{
  "vocab_size": 21757,
  "activation": "squared_relu",
  "positions": "rope",
  "qk_norm": true,
  "extras": ["gated attention", "an embedding shortcut", "skips across layers", "weighted sums over earlier layers", "capped logits"],
  "init_std_o": 0.0,
  "init_std_up": 0.023,
  "decay_fraction": 0.551,
  "decay_shape": "linear",
  "dataset": "wikipedia_en"
}
Each number is 128 + 32 x the weight over its row's rms, rounded and kept within 0 to 255. Layers, rows and columns count from 0. Numbers have three digits each. The size before them is the row's rms in percent of the matrix's.

# up: layer 5 MLP up, 1792x448, rms 0.0531, rows 920-979, columns 112-223
# down: layer 5 MLP down (transposed), 1792x448, rms 0.0484, rows 920-979, columns 112-223
up920 095:150123146108150136085124093139128147166150136130124180138080170137110140137068142177112087129096139132113097112108107152124134101083119139105151110160137130122117101195092144101144111143134144172124121128150088134115154113138131145165108155200101091121127104187120109122147141095143140119046130103126182120119152172134150139066107153069
down920 096:106149113122158141140167133162119173179128129126124157148194148091160112089121081131140188140153127132122111123103143091187104053161126119182114132152200125179162132109131100090157138129123146077163177068043092139169168111104108118112133142115100113120115111118126103113149073132084145095138141080187108075131143086135080119140198098063
up921 109:183136164110125122120136118146160104110149109157094179130131165153162049142123095132087179134122137103094094130149051123107176143160146144154135117145187161116117095183140116103111109209149078193126141104126190092131123165144154152130099163165165085161164118086089100169133112136089131101117127132053144094126097130111181120149092108138
down921 107:146075132096127139147104159099101151139153144108112138157092164151162098165086082125166128130105103115129092112122051138105153122128163165120163114141123187077119154130053162129097135113121163155141140109130087080158097064072143142113187127127114144178159086117137172149155138098162108074176137155170154141121108176084167130144133124126
up922 097:156085050132116100172156107159134085141194126086155126065127106126098164105120073103153141093129092129131058149105116118072122179142164072096120133134091150078136102124080086172103077132233102168151170126139106099079081117056103132075130202203129121111124118168126155084121155090125089121106140193172156204103111136163166194124150105143
down922 103:143067124136116120117169149087119110082143108105151118141113115151124134157098073163220140125127139167133152109180149108103099152089184079085064115145125173182156143084171164139145127135089131098101094121148113140175137075158144118111164083108141109100144135147182130160071058102112140099134161139105144105151136095072114147135121164111
up923 096:119163143142140099153119106108152130146097095132176138084117152193118109183125175119140139160111129178104116133069149123069225147122144207103121080148110067088202121099059160141115133180121124129134131089112159110120040141174148126172145145103150098123113115166153152097113130116113118167101114102113094132129137103084069117156090119143
down923 096:110138095116151164161094118142121173101154113152122103145107084131145120169101165131107143076137132168086159132096121107107118131117076188156117112109134105110139140108061175113143101175143153087102060139098147129111121096159143119124114124147132127143113095075109113142125177176162176173145130127145106160148112161078153131120160104160
up924 106:114138154144165130170116107112163096156149163185089164148150125182136096175162153150056143092127094107152125155138088106077192096145137172095085117118148073070144108157133121145110112180140115123041168125101111119099076114133163112079142163149134151156192167131152137146140152196141121164148074123092075141062136120167123182127128115105
down924 102:082078129175107072161088109127083156087100124106173134115157093170140105163068096108078148129069148109133107086122138180085154126170125153105140124138131102116153101153182114155110162131066150064037152133100122132151170143137115142121140137127134179175108128137129158165121110205153182121152149088117070138138096137104185115150134101070
up925 107:145109171101123083136183158142127166138095107084108079138058111191131190143128161081152088135060057181123144156182096079094151144073169169129120142118180123075104140106115120128116128114120129160158179100176135061162118115179122138130068152116101110196165111085116081129108104159169105109169125087138133098169114143149075098152149176130
down925 101:131126128081068097149175125103125133147038097189140074068061101157132154087189158104177130164093083107147111133129107123050146097090087129114165153136162162149148142159145126081144145082132115156119128148142109185159137049131158094114153150146162107166053133172167119136098147123128153095161157116108130081115122116173130067165092108130
up926 094:199153150127151102165201090083128100083113138163146162142142085143130145098194119112150125110099098139127149120138112141122182184183155116085069130108148108152135077116109097130118106140081095200123092080153185145182111114151110081108104085127100087209108133142126080202145126087126141192145138093144135170159104178132066153143142160086
down926 096:140126148182135099168128161179109148134094143127151166121103078173147130112176121127165079101156156147135162143155142093090117136100135083129095109132102221122130121177123152061137114148070133126122115155091112102153107150115136149112121060125124109087139126151154153111124116098105096160133130115182094093155081081133135081118139080109
up927 100:108078115094197116159099078124200165114144137061131133100175125181094191183050178083080173098124168176167169122121145112128153116142162118089101142148127095124115105068160137083059147164113170105053118154095193117105136181157136069128106087123154120161080200179088161143121123121141118133087094106209073068098078094104112114125159107143
down927 101:148196133104111123166070082165135144122160174127167154110167136159146116106135169170140119092150151194126164111143134124107048117140069094093106145145123194118113146158100108130128139137202100144190127135054112127081181102110132169073146148148203136148103147136124124093115151148120132111220112183096047122115115103169148120112145089117
up928 105:129134144166150122215155061110124176155130100112121075176094089154122163148125157124113155099142115135140163134121099072087143085164152129139110114112193105093115174111135060150107141149165139101116077087174108090059108212109166123156129124081137093099125150106139043116101131132109177059112122108192122159155126130133133119093134119164
down928 104:152107135116167093107090087169111135162165172142181109085155080177137129156000180133113137104124100080144131118084116172167151083114134101115130071117069077191151098165105085152150128212127139133179163118099169141131122200100163097148083115146108170136057172099157139144105177161161069150153145107149204080137120187136160147182127173138
up929 098:109171118128095157110175108098163152124173083088187125153111188192149137106138096141149111171127118171168185172160165127161105074131177075158081110091111211179187080152143121140154106126094107133118129067088138116070146167141143058121134118119121151116125158149084099149143122136113178147081098106137112116144138147160156124089125171171
down929 101:131089057113119099127077090121143138156116147123143149121114096095150127132177145147145151143112080142123119118145136127123139111130160124137134118170092138164151136150145126145111145098153147151145126148092106130120097124126102160097121099151058119105175131123094081085173104141166106086106130124127046106109097150098139139108105150117
up930 104:161152136147135114173199148177116063128126171100166112098120134171208158152068136139082147088074120199169091141114131122150155134124159132085148107137133123095091143186139102173145174102112082103130129114162113164111131132166159122155117113107117109078131139142106123123141090116073122089154111147102089142144140158114118164141126173129
down930 105:135087158136091061116102113205152129088118127091182101140142131092110142153092132113040104126059119162127067092167128094119093141130104149112128182090106047163101169175126156144120113140107123148127119170107132124130128139133081107186107070095120185078174080111144176117115176167113122139138120115085158123160089199143129136066083124167
up931 108:155112094132122166098167142157109136173151125092152090107105140185141180171155179141175132086152151114189090132134103148156109084150118108153170129134151099101099150129123104122102131152139101096110171130158101151104186184110172151147146166168107141113165143129185098145142094099117172142116101122138078164146161074165155135161151152094
down931 104:145086110127099089156128134102119113159102145153176127167114123136158127105150131146089191152080177061178134076073120157127141124130136105154121072186120119144158163168183147088148118122142189112092171106165080075121115159154113079219124111100119138101079112152145174150123147083155138147120109057200100080151118154173128160097161124088
up932 091:134087183094152150115195175171118049159143152123129077110076141180121139110104173125109078187117128101174115152052128110135107146146153122145180133083163124041176138104147128140123095089095138162139162117129110095176136172143109109163059168147101102121108140109129099118073091096175096118172121126114136167150146147127118143132115105163
down932 093:132126156115158070145159120162104109138069170128189086096154178117180134205133160100151163142134125125151142133102160137138168126114121129108130121150073145116113145110144147083115133118058075194155150165124152131140104197112110062077131162107175136105101151078134147135083137135147094072182123143116064153098090111113129111134133107112
up933 102:115149125111088103156116148148137119139158116121110153107101144116142117109122110129112136101140058172113129130108111095089150113134119107133088136139033061103076141041138121129147103163109124165182094123171158093157131118146124082137080121149188108157100141118125161140103155136124183151074154109087101190080057102101115146159133091174
down933 102:148144091157147095079189152107110139167088149094144132102108113109211112148081117110139155078091175158098111105143097117184133154122126135081192085133122167098183181153117147157067106140117107108092167156150125166125077111157111086145132125165203120149082128125131171187138185155126098147101136147121151173098145176130188109186145173148
up934 107:145080131141108186167052124112151169180144088128117117150105116108162158121157171145116150211117106164109107124145087190090139055112171131122122152137156041099100127138148119157155149084137133122185163133151114168098138154123197113151157162148143117190126133161090057128095144160074199131106123140125079214163154123119100111146122161119
down934 105:116110139133149213127111188114153180134117112114137073219159143119171097167133125104100042120175167164112078159127126139056132148106108131169143126145127094132115089124154132089145183213119162140100161114087152099108114125174179134120160087172078152137136162110119099118136101140131142184155129155107074155082121167114135158144112105102
up935 101:127159195152103145154125152127137128193166051161107161146108142128157194096155119172128103096139134165111154142115134160042114183143088128135179146137092079113072125186091153078073141187114113124137122139153109174061095134140160162143135159175118092083129136155103153114123066113145170109152103082155169089114125121098095198176150135130
down935 100:098122136100108100125081138134108100087120047150176144094132122074087149141142166098079138145101150081135089143158166096118154159140126114137177117141117149150088092082117113086119113156117113112116072160092135106077146145115106144160131164143142050054097156099097094095170211154130111105050235100159153127114135150149174122168131146163
up936 122:125094104126098100169145123114130132130140116135092163221148140209143120164164140173080186089087135129147163123131159126051173090130085095090127121111119050154079120084126087117115075180155195132146162122115168126157096126104161103070101122092112094171100181162178152130133050099081133146138102153117100187148062092144117151135160125133
down936 111:115133120134206125139093104135140116127059150145105172126162107160162130122194149112079142131127138144131091118149152107109120123116168119150111149124127098081136136115137134147087150153181116119077161186127144167152160153128131113149096121101133142092132175089118121058168149148146151093150101080137135132173060165180062145110147109136
up937 110:147177139166131070123120119134144101183124131082122143096120099128135091151112200167118132198155143126129143154087098119111116113145179091098082114128132147083136125156114092155119123113149086220088143152164176148073093190192175170176101104163123136123123128083155079143156145106189164128139123134147126095171105137158112128108133144121
down937 106:113124112148141138109121143116145089134120129110132113163090144153159149160084187162088129179199157135079170092151121126177100120127191114091107127150099140176132105152151122118137111140170145084077114177028128171089094113138130066196101143115111117126118141171162151121143183173129101162091172141150165141133144141153133142092174178116
up938 084:133139100110107107116088053136141165148223141127172138081153195141179082159118154072129132134124133189162083122177152146120101114142120146161097118124100150106109127136114166197168165127148121107088092137099086130110167134142065112099050171090125127105116180144209139101117152116159182091112128143081107159151102108091160135100179175092
down938 088:170121103118130116184163180176161127181091156137165128136164127133102145120127119152132160131088080137063118163139128081106089134168075165127086147101134166158080121125114089098069167145160066117173131116214134142176107153133100107135098218137083146147173112030135168083132091084095130091100117151135089143112120180126127122187144121128
up939 112:107147100135124107128186130123115091208159149152109082129114113126178099108090135137133067160080162143119147166112107095149145129120098197165101109142140125137159143111148127161140166147147074104141133129104092172104159192154125087113164128115131090132092085037134113119133082088082135145074140164109124094181098067113180138149170153126
down939 108:156096129129110145184140136137177143107136123196115191107066147080136127164070125127048103125115116153174159098169090145140043072159156176099119163070106101103128159091179131111077114138176144094156168139155061106163132085092093098108116130162141145084124116125195173128098146098135119157134099144097161146174137134044063140090175102089
up940 112:121142140153096173160209182081188128103151101172084101098114129120194137143157137163115159170139149132074093140144101158127117107130142223109171166170156076145181106143095192118143136132137110128076113016159111160057145192123089115130084116110121117154177186072059099158089102139145135128072117107145137133122152130151132143178146185106
down940 108:172140164109106118114130185143154128096121149121166085123107105120116135210148087115106143131129112171183104105102128133116100124122174168153138110067114085066163048091157131131136111110133180179072133140117107145103116186153156064097085116125111086139114233092068142126154090092132105118152179153190120116169132165124119139163153155112
up941 096:162110110085109089104196029133109081131135157146129122120149069155087089065118132154158116119094115096050136144126133071098142155166142084135174114145138125092119130082133182122181192136152136121153142118096059178196136144127079131174156145125096144103138121144122095141114109094114106183091104139142107112172098113029103171154134097155
down941 098:051123178134150120128136110108118151186169133121121128107128170133218145100154135101180094158078087107128089159103127141135097150129143122113170101120147058147112181102126113172104104133158177094117206123140202100127139178114162087134059118162135102159145114168118179134123180163114125138126096173123109096152126089097097154099051139126
up942 094:137090123094174100139072088127182157102165134103126093072083144149145150201119091127126155091101149115063158173106175089179176120103121108115174103124126239137151153143096143144106137148159070114179143090091098134160119134066097144110175122073141113112144146126138131119110126210134163077084137046111083142100087142094172141156094134121
down942 102:076070133115094000144146143134049110120166136092150147134091141066161175128146159094144121146189183084145138080178152133133086116112092102100120138129156190118157199117126090109162114139106137147126054116091119133154137143075109174096104156096114111085111159139127153149084097139165142077107163141136066083154179111107116141127034131158
up943 094:195162165092182157129177111109171107094087150108134116149114120203109143106189094155082084180103093114089122119149213093171132160065097162111149227106119138111133108172108129135169163124117138136107154158101077078183191109108122133089151105107164064120137143138139105217114127121176132114115143181137169120083082123162169120136155184105
down943 097:098151112143090160105129130130111157084064176085125171149154113136109165125190144154117158085152175159202145056083069071158143144105169136073129112093116118188167160161045107124112138097141185073187089132177131162138115156132172117119108129118177048126097105127128058119133136146184084086152110156119128156115145108120137151095109144127
up944 090:108092139133112099046120088119126129175133128157117172116112079140118095080079115109167175135171103091183103136139146086082158156110073142088139121155124096105193114146108112115108136111135171157156113156063104078136174114159101105156099124109113121175111146131124172080107110167184129151115136079155184141116132168112146134076099168134
down944 091:128086100153068168132152159171128167132152075112146097168165147109139121108137117106096110172100048109160141136159162113120102139144140057090117185124141171153168126171111113153096114129091123083141126117112121076143133145108128123084096085117131146159161120158163080134157117122086166123131110120123165128121159054140144187187075147164
up945 099:144096083156108178187156155141133118130168112156090131190116186159150152138131200163120114126120088166108148145152118093123122135112211103144121200111102147114091118107075121183114186147159132154136132122196186094121160133074106167132100135133111114070185164163142150166123114121158083086130132179156081138128046079107096117157096130116
down945 096:123114177109168120117134138109158157119138112121173096085172114116154154121104070144107109131103169122148109121088126151242100145147160079110173174158129119089154102172147172116140163101105155066095053147125008180156107140116153065082154112104146069105069125117170120122171088150159111102124135158141122152149158137078105100171134120042
up946 097:084141130149153098137166077109170093089105077070138126119050179214147128154172142173124095056048163140168110159112124166071080098147152159124162188088090125118138092123122187140126181140117156135136130185183114177124132138206108062146095133195062135193153143133110090144119130142081193181149122092149148090104157169079091184106071133083
down946 095:124136106222162126135161144046144170113144221117146181078157120078105140147161092093154134133101151123122171108090194149111066125119150158063173179128168160106104129082160125170116102108141140112152096132125131083122158192036094117126115137084124143176117192181146156112141097120104123112112173120131192069133163095116136108132190153098
up947 106:117192108085140145178150119101121126170107160125096125133110119163093120120189187133159111093097094070106068132150128149093129165060147133156157184117145105115154111099092095123097163194172145206099151082178089133099142104124160145134102115166188161131112124091133179113185148134164121114143088128091096124187080123113154112141180174167
down947 103:116148144149143147172140096199202140183167168142122201112158172034113130150116094112081088069074156096144143078140096134143066119075200071122116068130137188223133134104186128108172128158168144151167109073123160122103177124109134140080085103113178145132110138069119133143106134163098151088093125116131096047129104106145169117120162165158
up948 099:093141184132165074171153128111168096137085164151168079110052112123098134195118126113141154124128110118153124140136104124106162156090152137104136097129188121063086177159031143108126117120140124122178113092145066122153062203122135071134140180149114112125172209144148104169088141199145169111047102136103114154095151173183136134109077133114
down948 101:133105163143108118076140098124125097078157097122105111137106086099116142130141127102160084147131126109068149112148148093117129118132176102073108079062214116141145152160124134132143143136118174119110154101087117188131136128156165140151127160114200116156185137106166153080071109128082169112124124152131123161098152096089139106132097112157
up949 101:126084182123144124152067124138106138123074156148128111117113158166168144110118225072107113147137123081132193114112097193113141160114099136153125090144180097142071122102131157122142187105148085163161158105156125193162172199145234086186129121127148136198147124144111049133108161095107170095165096175148154146108148123111120108136140215119
down949 102:131092183118193116102065155102071080149115149185209103137144114164195057153149109098140084149114125162124154110154083109150193137159185165116136158136117167142125120116122165122120153166148127136142124125118140138132146121160185131127147101118159127141154107125129090117164189115145109113161138147138082133154094093129101093118144090154
up950 095:090159106113131095121038100104161138184157181094181194129133164178146078138131143174085105134191122211103114134122091155100161124125157123113130132132076081117147122133133143116111124112142057112125150128086158097144163157090159075166109162183098094116137097155090134083128108194139115100125136158131072101164102115153112160171110118075
down950 098:123108140141095116146106097101143124117179152101148092131144122168120131177130105115139071116141107205111132113129170155105098089153122159136133188090116168131176159115133189122153119090100156118141126058085094117107133099209127143159127121152133109125051117157113101138188134143121068108149179086092060137127088116102126155134094166109
up951 093:184155142166118109104080132098112161138132148158092116062087108134120126122168187150096125092123164143140071169112084126154135104088118133121152133140120089145132146136112191145112137151125135096064114122131135093135065093141098146080086156103162116105116191109110084140096098178172159096109146071082155186111135134157183133096146183110
down951 097:117171141169113119112073076139078167111112121146105112105113086141157134192100141069087180093149181140143202102138118160090137176137105125169099095111122160127095092133104153110130164142104111160110067172161142108117040137138132156158094099199079085070081130112111104122158181120098123108143129210120187111124096183139134098166160103133
up952 097:098178135123181174154130125107146176120146066120143103174103079217121150095150084113090077138214107092112136120125128159073193153134155081137088137109191109163139081150106171121162150127126160134150104057128172126099202159125117130150154127161123070090125112166158125113139094141128138157112131106058173154093095173100112146069072139127
down952 092:081152130129148136066101075101132102141088135173140126078180130131117116140149115123105129120130149126130136120137125101132069137110088173136135118131098136147173117153119134175163141063119120104171142156144080114083111094165102120106177124124147180186122118062122074156106102097144111162117151124134127206129108096178180156136179140126
up953 109:120155104181084132129118138148147141188143161104134118072089106169103121134086183150140183181171111145171157147193108110148151105170141104140186070128158103068132089157087142155114158173116135113133115185126173167154177132209178151133127128136133140130161125125135173135103115131140122098177087086131058067180115124090125122192099190190
down953 109:121090225080109154114113134105137134143165105113088066118124163138103215084074148112109065113130110159103198112098087149067110181155089147101181114129148106074135106137154091081137123172099131128127105116101122140108183110142100147195130176137163097109138136113104127153188212121136160127075101107143186175144104200144164089137133111160
up954 089:187128185116125025099089133121139091098143163079119108145136157165112081213138125150150141114074142157142140164149115111119159133084153162096097072128146166153124064168096134086137158157122166153132169078138092168094147133102129087118102162126116108123116115123156108143100124116133172097126085175083092156182112126116115132100066149192
down954 090:148145099133118155149146127135164119054123164115131136085100120102112148080145150177068190128111160159155095087095122083126117165131141129152105182177075127163086088157124150107082144122073134117104123178151091128154132099135103146133111106100109102193090089103143109173078127073135106058166168120156025103137087154135146184177132097164
up955 102:129164152101105100158187114118123144147125057080133102123145096140142105094149148122147118110099090116069115116152073100122144195168131127159127062131154089141112128091121079155174078194155081144127137136134148166129160134107139107086162161154112119119149095180166170116114063176133096165106121074095142214142130098139106151172149119110
down955 102:099117128150140126137094113081125124106160120150095174100102112107149100140132163168160119138195134180106132113151120123157127178110093166114095112163184120145111077103096139166172207154168087149091115151132172117102110111073108150142058098163134109134130088126128155159115137140118086135158141087103156117139107159118119052108098137159
up956 108:106185087134140153121105088066115102144104159135121121173125141157127143203133178102146118133084168144168170163157121138122115104145194143117084123099108091136075088098138189154116123101129110108082133165175143152121108136205181065100127145127158141195166147140140142098110133136201121128145063077153093116107128154132114147086150115146
down956 104:175101048089122133093128094161155125113124120166129116150059140122091188088139160167138127132113110140163134157073111060149051128133125139184136125128168138139206133101118130165089132049080077148136093078083094111076177182166180121098119120113141131194102132106099117153123108122114106087065130162210087142144114175181112123033125111106
up957 095:117087154131161165085102133141133138136177142165098172155148132147179145154114134187141102133146194095184120127134200104135179163087110073142111087129126179133082114124026133127072099148105171125128089087087160159131118105067078095070053142099074133128153176100173134211044050109088142138153141209131114173114165145125107128094089090164
down957 095:117108135074152131154109169164139121110114117120098063091158117113141090116212067116138107106100167067097106159119149095150140178120156111107069122178107206135092181125118162107197130112146091161145142095115103144145123177146109160182114111131129103155154138146153100159117128095140110114105154132121107140117137110088080142149059098147
up958 105:150110144128182107145164144115130136145128138064178122177161166132196081155155185096177175113172155132166092204159154151104213120085108146138107166137093132125185142140133141098123119111126111089098106113086169159165119167124156053145069159139126097165161125122110104132045086107205174068116096127189109143156067114114104143140093117099
down958 104:065128118085097165102179089149070130130168100143173110066201144112162134132177178108077192167100146126166147118146144152221124058177074135124129132169152158173146083162105134096120101118104097138130108194084109129099147121071096133113137113112188109154122049101088159170068107102149119137137146172105108127106074126110169113103163093111
up959 104:175143212129086153169133156107102138108164175112151182160134186118126127097124147154110097065132156144138150169174137107149126161094167131072082128092136140115102160090136126116104121144114164111082103122141150125148128156148155160165095128089098089105155112154137090094116122099169175134140062111141061125142123102061166080169154125103
down959 103:217152158095101141052090123149099157161172170195106161159150096104069118097150158118089129051146113130136144093143114171160123076161129140156146186158084127100112154130085137065099062116138110140125091133089056114151184183093129109139120114117088198129081149136119087174122113125076111121112148165142091106069135198114145162119101102180
up960 096:122092130065121101167095078087111121130099148138150118068168157122112154135102095081187119147070153122123086125121041147090075112096137142151130093085129113128118116082076113152105158146147156141090149092101102163120151164177118191125187154115190126142114135101075143076142109186150141097137135089107132122169085145168101111097036146147
down960 098:173196140186102130086178075117120095132108112108127144129080123127077171079103090152161139171167065136098095097122074133092151174180083160181167154151109147164114108113112093141153107137142118073131110109104148094163162103089186134102130169073141165111067133109091114137134092142157161136164193065125194172117144114148099117127130150209
up961 099:174107144163172147119136127129170082167092126094150142088097158136171093070105104070109164145137132163111047117146106132165095095084107142154157122130147165132134085161119180119145070087157169094150134109118113076159122137059143174091130163160082108150131136123178113072090145138156171102051138150117132102129113130094108129181086122166
down961 100:132136130149137087100142126168120112214083157153137144150138176176069142147077095160200142128121102139098132086102062135164068117094176165160189131151119154161066136157127145128162104102166091189128121118136103158143105139147198159152082136182152121099109097163109110099116105183089082156111141118125112114169126154094141148136123145133
up962 096:201095149126191157172169164140136121161131062139119165114118114154139136128124086125145121138115127129121115139103133134145147150151178172163127100181202128089108165096170153168078126102114139134155194120151156107174110136126114121131104170145110118128121152101123119085094128146131149118140113190145142123186112123154127147181151164098
down962 100:168043123139106158090133092152149148091093092132130169132138090155140131131111172140138127104141108098154184140169129139113137117086149105088049142187133075154123163170093157122175087120162103114157148089119061103090103126130114155159141136143149123116049137103182137152119175143121132167147119074165128147156146129083141091185134095161
up963 103:124162084120127077118128136131149114138175141147187092174112054121109143136116104055158113194146151125094090133093168170139170111169171135112089147168145138103108108154107105184127173174147098120122080135102099122151162124136071196128148169107034105183148089152128088140137121133153127213150118100177151126149128073166094163133095067100
down963 103:182164127121165088123125103101094120142115068118169133124146165077183139151166135080085130178136136111074086093140135069143139169160158131113106135087128129141139130124150125124148133141093131094093189123107137074092137112127099134146195159139132106150066140129126176120079097129067117122167093180092150158149123109140086082182138118113
up964 089:111149114168184139155113114139157107124146166120111109045125122128118116089136131087135167130185139133175164118108144098097146178065161184167135132134083131134116135168097173152080140093137081141108078163140148133132150133129149165171129148147149108135130101157072173132140167090164107110103097099136093101109111101093190110086129215139
down964 095:137177116133065151175109161122115099211136178136116150117181092102125117102116206111080146161111141052150207135139109131122128123083127100136204143210079119080086163097187103081132109151112135105132119094154170154120120160099162170149130143134084079175174109107104165105088137102135139102143146165126064111170089127185094094214127176138
up965 112:130137099116102140163066072106150100126177097111134072193115081141166095142129151162101159151104096140096081116151102093076118082111135097032142156117111155121127120120165156099160163177135170176131104155090120114154162171152135103092059135149111115156130134066166149138120120085085079139123114063114145095139150103129098185163107158125
down965 105:095133146122118104141117159125100101117150138133091116093078094128182139131164109142055132087106143123060136096160160114141071164140145097104146090113086152176150062081087184119121157093128116227087081082093124170154174134106064197092127143140131140096153126090121109179124143065141137178106069137097143098109164134129129137209164144147
up966 096:183092109117169112142068120110144116150141180164104099129145118121134100128140128137128117109094132137144141165164110157107102175150121172124138115100089183118067119132044197150114165131149145133101110080140107059154127128144053162195117152115130152150097128118110123125111153160110068121163095117115117133130083085156150160140107203165
down966 100:137170099158127099116100132149153155126118098145154151093122113086178140092090159171125158130148119128168126108139152162084166174149108203135111070158140093172097177169082178146111087128102169126151109111168158133115124168122118076206129092203114109072139133152171122177162088142101055141148142085096151124113106144074114120146068108185
up967 108:140141089105091140119074128111166114182122122159111116138163145105150115139114126073159115130127078108106121136144081146149134123129186119128191097195162182118046076110111091183156104096124039169134176138106079103133085125140111150130174120129171104118170133159133167092057131147054121152083131120097114094140157119138096121160139133140
down967 105:173153151123141132177076183152095138136160079157126117131140103114160197111186116142123086105120115092126176114072107176111150151103143161130124152128064095176098140174112088162146124161132202139127129174132107113133159058182116115143102111138127123140184126118069149077089035154107126170143145156173107153130152168123078052133131135162
up968 103:185147132143053100119161126166155093108180102050152140150139127173192115157172155144150116163082133049106097182120139142112172160146166126096116143132184122092134153091115127181120129088170169169168166087120091093059132150121108091031125186124129121114157155128120124131126115150087166111115121134063110076164108137130158139118136141096
down968 110:176166100164097095147153134102113074153161153126126140135126167150157115118152114122123135126147128151134090100104161068084162083185145115114105178109127112172110129134149118144098132079074160082103088137157107115184193089159111095081076152155130128138094095093136131139072099094158093096206195087133018113126157146173173124104185138083
up969 107:164078161155088130185115124136148123128147082086158115103167149169148133135198182120127170122142139160081096147130192126137135152167153162107188183148168123078117123105098116125093139171143118109112138111144163117091161164036197125146108111061169062157101175130126147129092106122058085135074123169154139147146092160091116127144182174161
down969 103:026138149097079147146151140091135125080133164119133185125165122145112134094168119112126129100109134122197115189123146143156073112145126137121161122132090183130054159116097164105152117089189147081089117154154138137143106169107145140104088081062173115134076132157136150142151139074122068098093176118135119140139119150153106120082106102096
up970 111:136122152149049128122145116086126018154103089173100144137110111116139075068113108156052157126163184130130157110158193100182108147103140131161141157179108177102116104159130131180150153095153127120172102117123138131205072161207091163089106147170090103111109139211114166083113156119126164162138153165106098152168118100079120152144190053160
down970 107:113138132101086092140149087133113115121132175123129112150083130150105092131121135105118129131136148132142199111154138066132127130137151145178096162206075127139133097110120118103137133143141122119166143075060178116151059168145105072158160137099058114136112133157136134095155102076070166126187119101114138091145071109116128174150122180072
up971 104:130118166079136128122159163147139100194130139112078088137090101148102115090117153088132141103092121165107103156092098105174129129109141076097166083121116112111149103171088135138159129092120096143148190097099150088153190150165136111141109134092071147150121131135115111145126166136052092081099143102111146140085205194133168144045096156159
down971 098:111137180108120081089102136093086110153122135057135133130111124224093107137141136114079065082089095122047125161150149099120171114084121120138126142169085128142075075187068129128147102162108117098097202169166096120058119151090084125099091096136194155073137123119150074136190166179047053083112151110070115115131146186145124178152153136132
up972 120:121094126172129137197142114130114118145170126161112135189111164109117144122132101174082181136129197104086156155121105110179127179146162164189161120100156139135124129101140173117157103119215116150164171109125155095117117121127162100034123098150111132107115201083117116137103080121187150112088111156171108163136092109150145134133141104136
down972 117:117117096121140179134101150084126145073147113099094190143119176097120057124108108099102145146123165133128123116157180097197060138161181143138098144163179148157111106104171117152087154067134111101114076166104119114079130172119144104135081073143108165098130180105094106123140096126150160143097150207107111069179096072123125164121071127137
up973 108:114093121114153093155061210103157066113160065171120119120099098182096077166080167140128133129121110112135129090139135146099091097097114178061193131155120161124110128130056150096163163081132194193100120092126081131148127154163062131124202141138122124233080127128148130140135113134136093157094108121154182164072121129086094138149097143120
down973 108:144102120142111120141131123173108145083126117138104177122125157155105052158134164147056181139096147108179151142146123118153060164128109142125119124123130149121110072186167149114114152087139201138120145138150131161110141205129103110151100118140126173119066087137095150114187158091140116100077181178187117096120058162104087097108099127184
up974 092:140060141089168147167061118138141124107176143127181126143131125114119139143047088155134145115045147061090081162091143133132137123102131135193122110178190219156112114078113107117144136116140150133125132130136088096047146168133107088106119142135127141118149130142141110162127152132050130109177143099160102097103114172071123131147158115092
down974 098:178091112107108104087156161106077142114160060115163097129097230159152146114130142097174090114124190159140070172117133179098113115089152101134120106152117117092076126173144155162102170160127133121121154139162124165121080155112142141144176121128101126108161160139157193127141129165133104172117116111071141102126103110186110084136175073097
up975 114:119161155074097103112142141097118132161140193124143139094116082086132174128111139181098158122096146151105078173152156119088133153118151183105140186123161094147138106106096058092070095140181153158160075112136156108131168148088100108114152130145088141136052134097151129117169122090112158157170121116107092108162049143167126119111135153184
down975 110:153131113098117147131195073197137133111193134136105143162044118092076128132188118159171166185130173087154138100169153139114102147096180156157187089191136110125099102170150130098130181144084138180092159166106155102095129132156119114187124117110065094173157138141110127101078137085084102050141141147069115144166119100101117082133113150144
up976 089:166153136110173126102111044178194156134173167113148085112085077164145161073105143064125162137120130121070187137131167126141147148172104100093158142108108137145107097109121154128085120127175118096149180114073106103108088150133145153124166103167145143092098124119161140101079120203080180091099116149165136156101102095131141155130198182183
down976 095:114100143181185136126191154103153131139171117071123172160115133103148195103135118181126116150138148132162183130088147117062054161139122081154103099158154217119160142165181090162174170154138114068151151139099154112148110128116136095120107221106103131146141163170116162135158131101162145180111112120135118096123126142160104171116120154108
up977 111:178152136118105123090141095110134131145085116185084132145130151165116157107160125168111128139140132122089149126147165103149085113065114127109086141179100090163155085155118174091169143090179107152117161077125131174128029134120092125100130106092114119150136129165168088184138106198082125177143110203073108164126117110072147161085104141081
down977 108:134084104154132118107162141146170136149115162111091133157092141159149156097150052136125064209093145169135123090132110175136096113109073140140149109168117136142110125126160157160160104123146147135137155093036121138146095100178142139125116130155149168157117116173160110156058101153186173119168146132080174092188150122111149148166083127108
up978 106:100112110188052122162138102096119068152139161098094107114103117178102105184135090120143115164165094100160145172101146143155114092162140111167128166133085143098143091084166105126103145137106183151111114100131115131101062105144139115136117087132151035131160104156150150163175095123139092099126120179093097134111123088140156140097156137126
down978 104:089116104071091111142148130153124064109090177140149166124088172132136119145162150056134055087106151118163121125101050178145061136131103107128128182123111141190108095112133141148109120100114178125144159080171161073136128087083109124171137114186175079108079095110167138141120112148139074108118150167132156148102082133155113090164123204138
up979 092:194110135150157088194121156110120112116140100090083167115119177149186128146145161149070130129149161141105063136147057113151153113076145117122139181075180123124169104094113102085147119159183141162106134090108108152105066113110123126096104146133133139128111138104053148138061098115093128101103135176157118129076141176147167119141140110104
down979 097:087099192152132110158129141070146141114143133054149096098179099113149164130106097150134135129138167097104099131105102136165129120158134116105133124156165136096200099151167079134121134152117118102127169213069148151166138062114071152082181154090142079163107136154133114144120134108139143134192105098181172071178085124135092101130140117095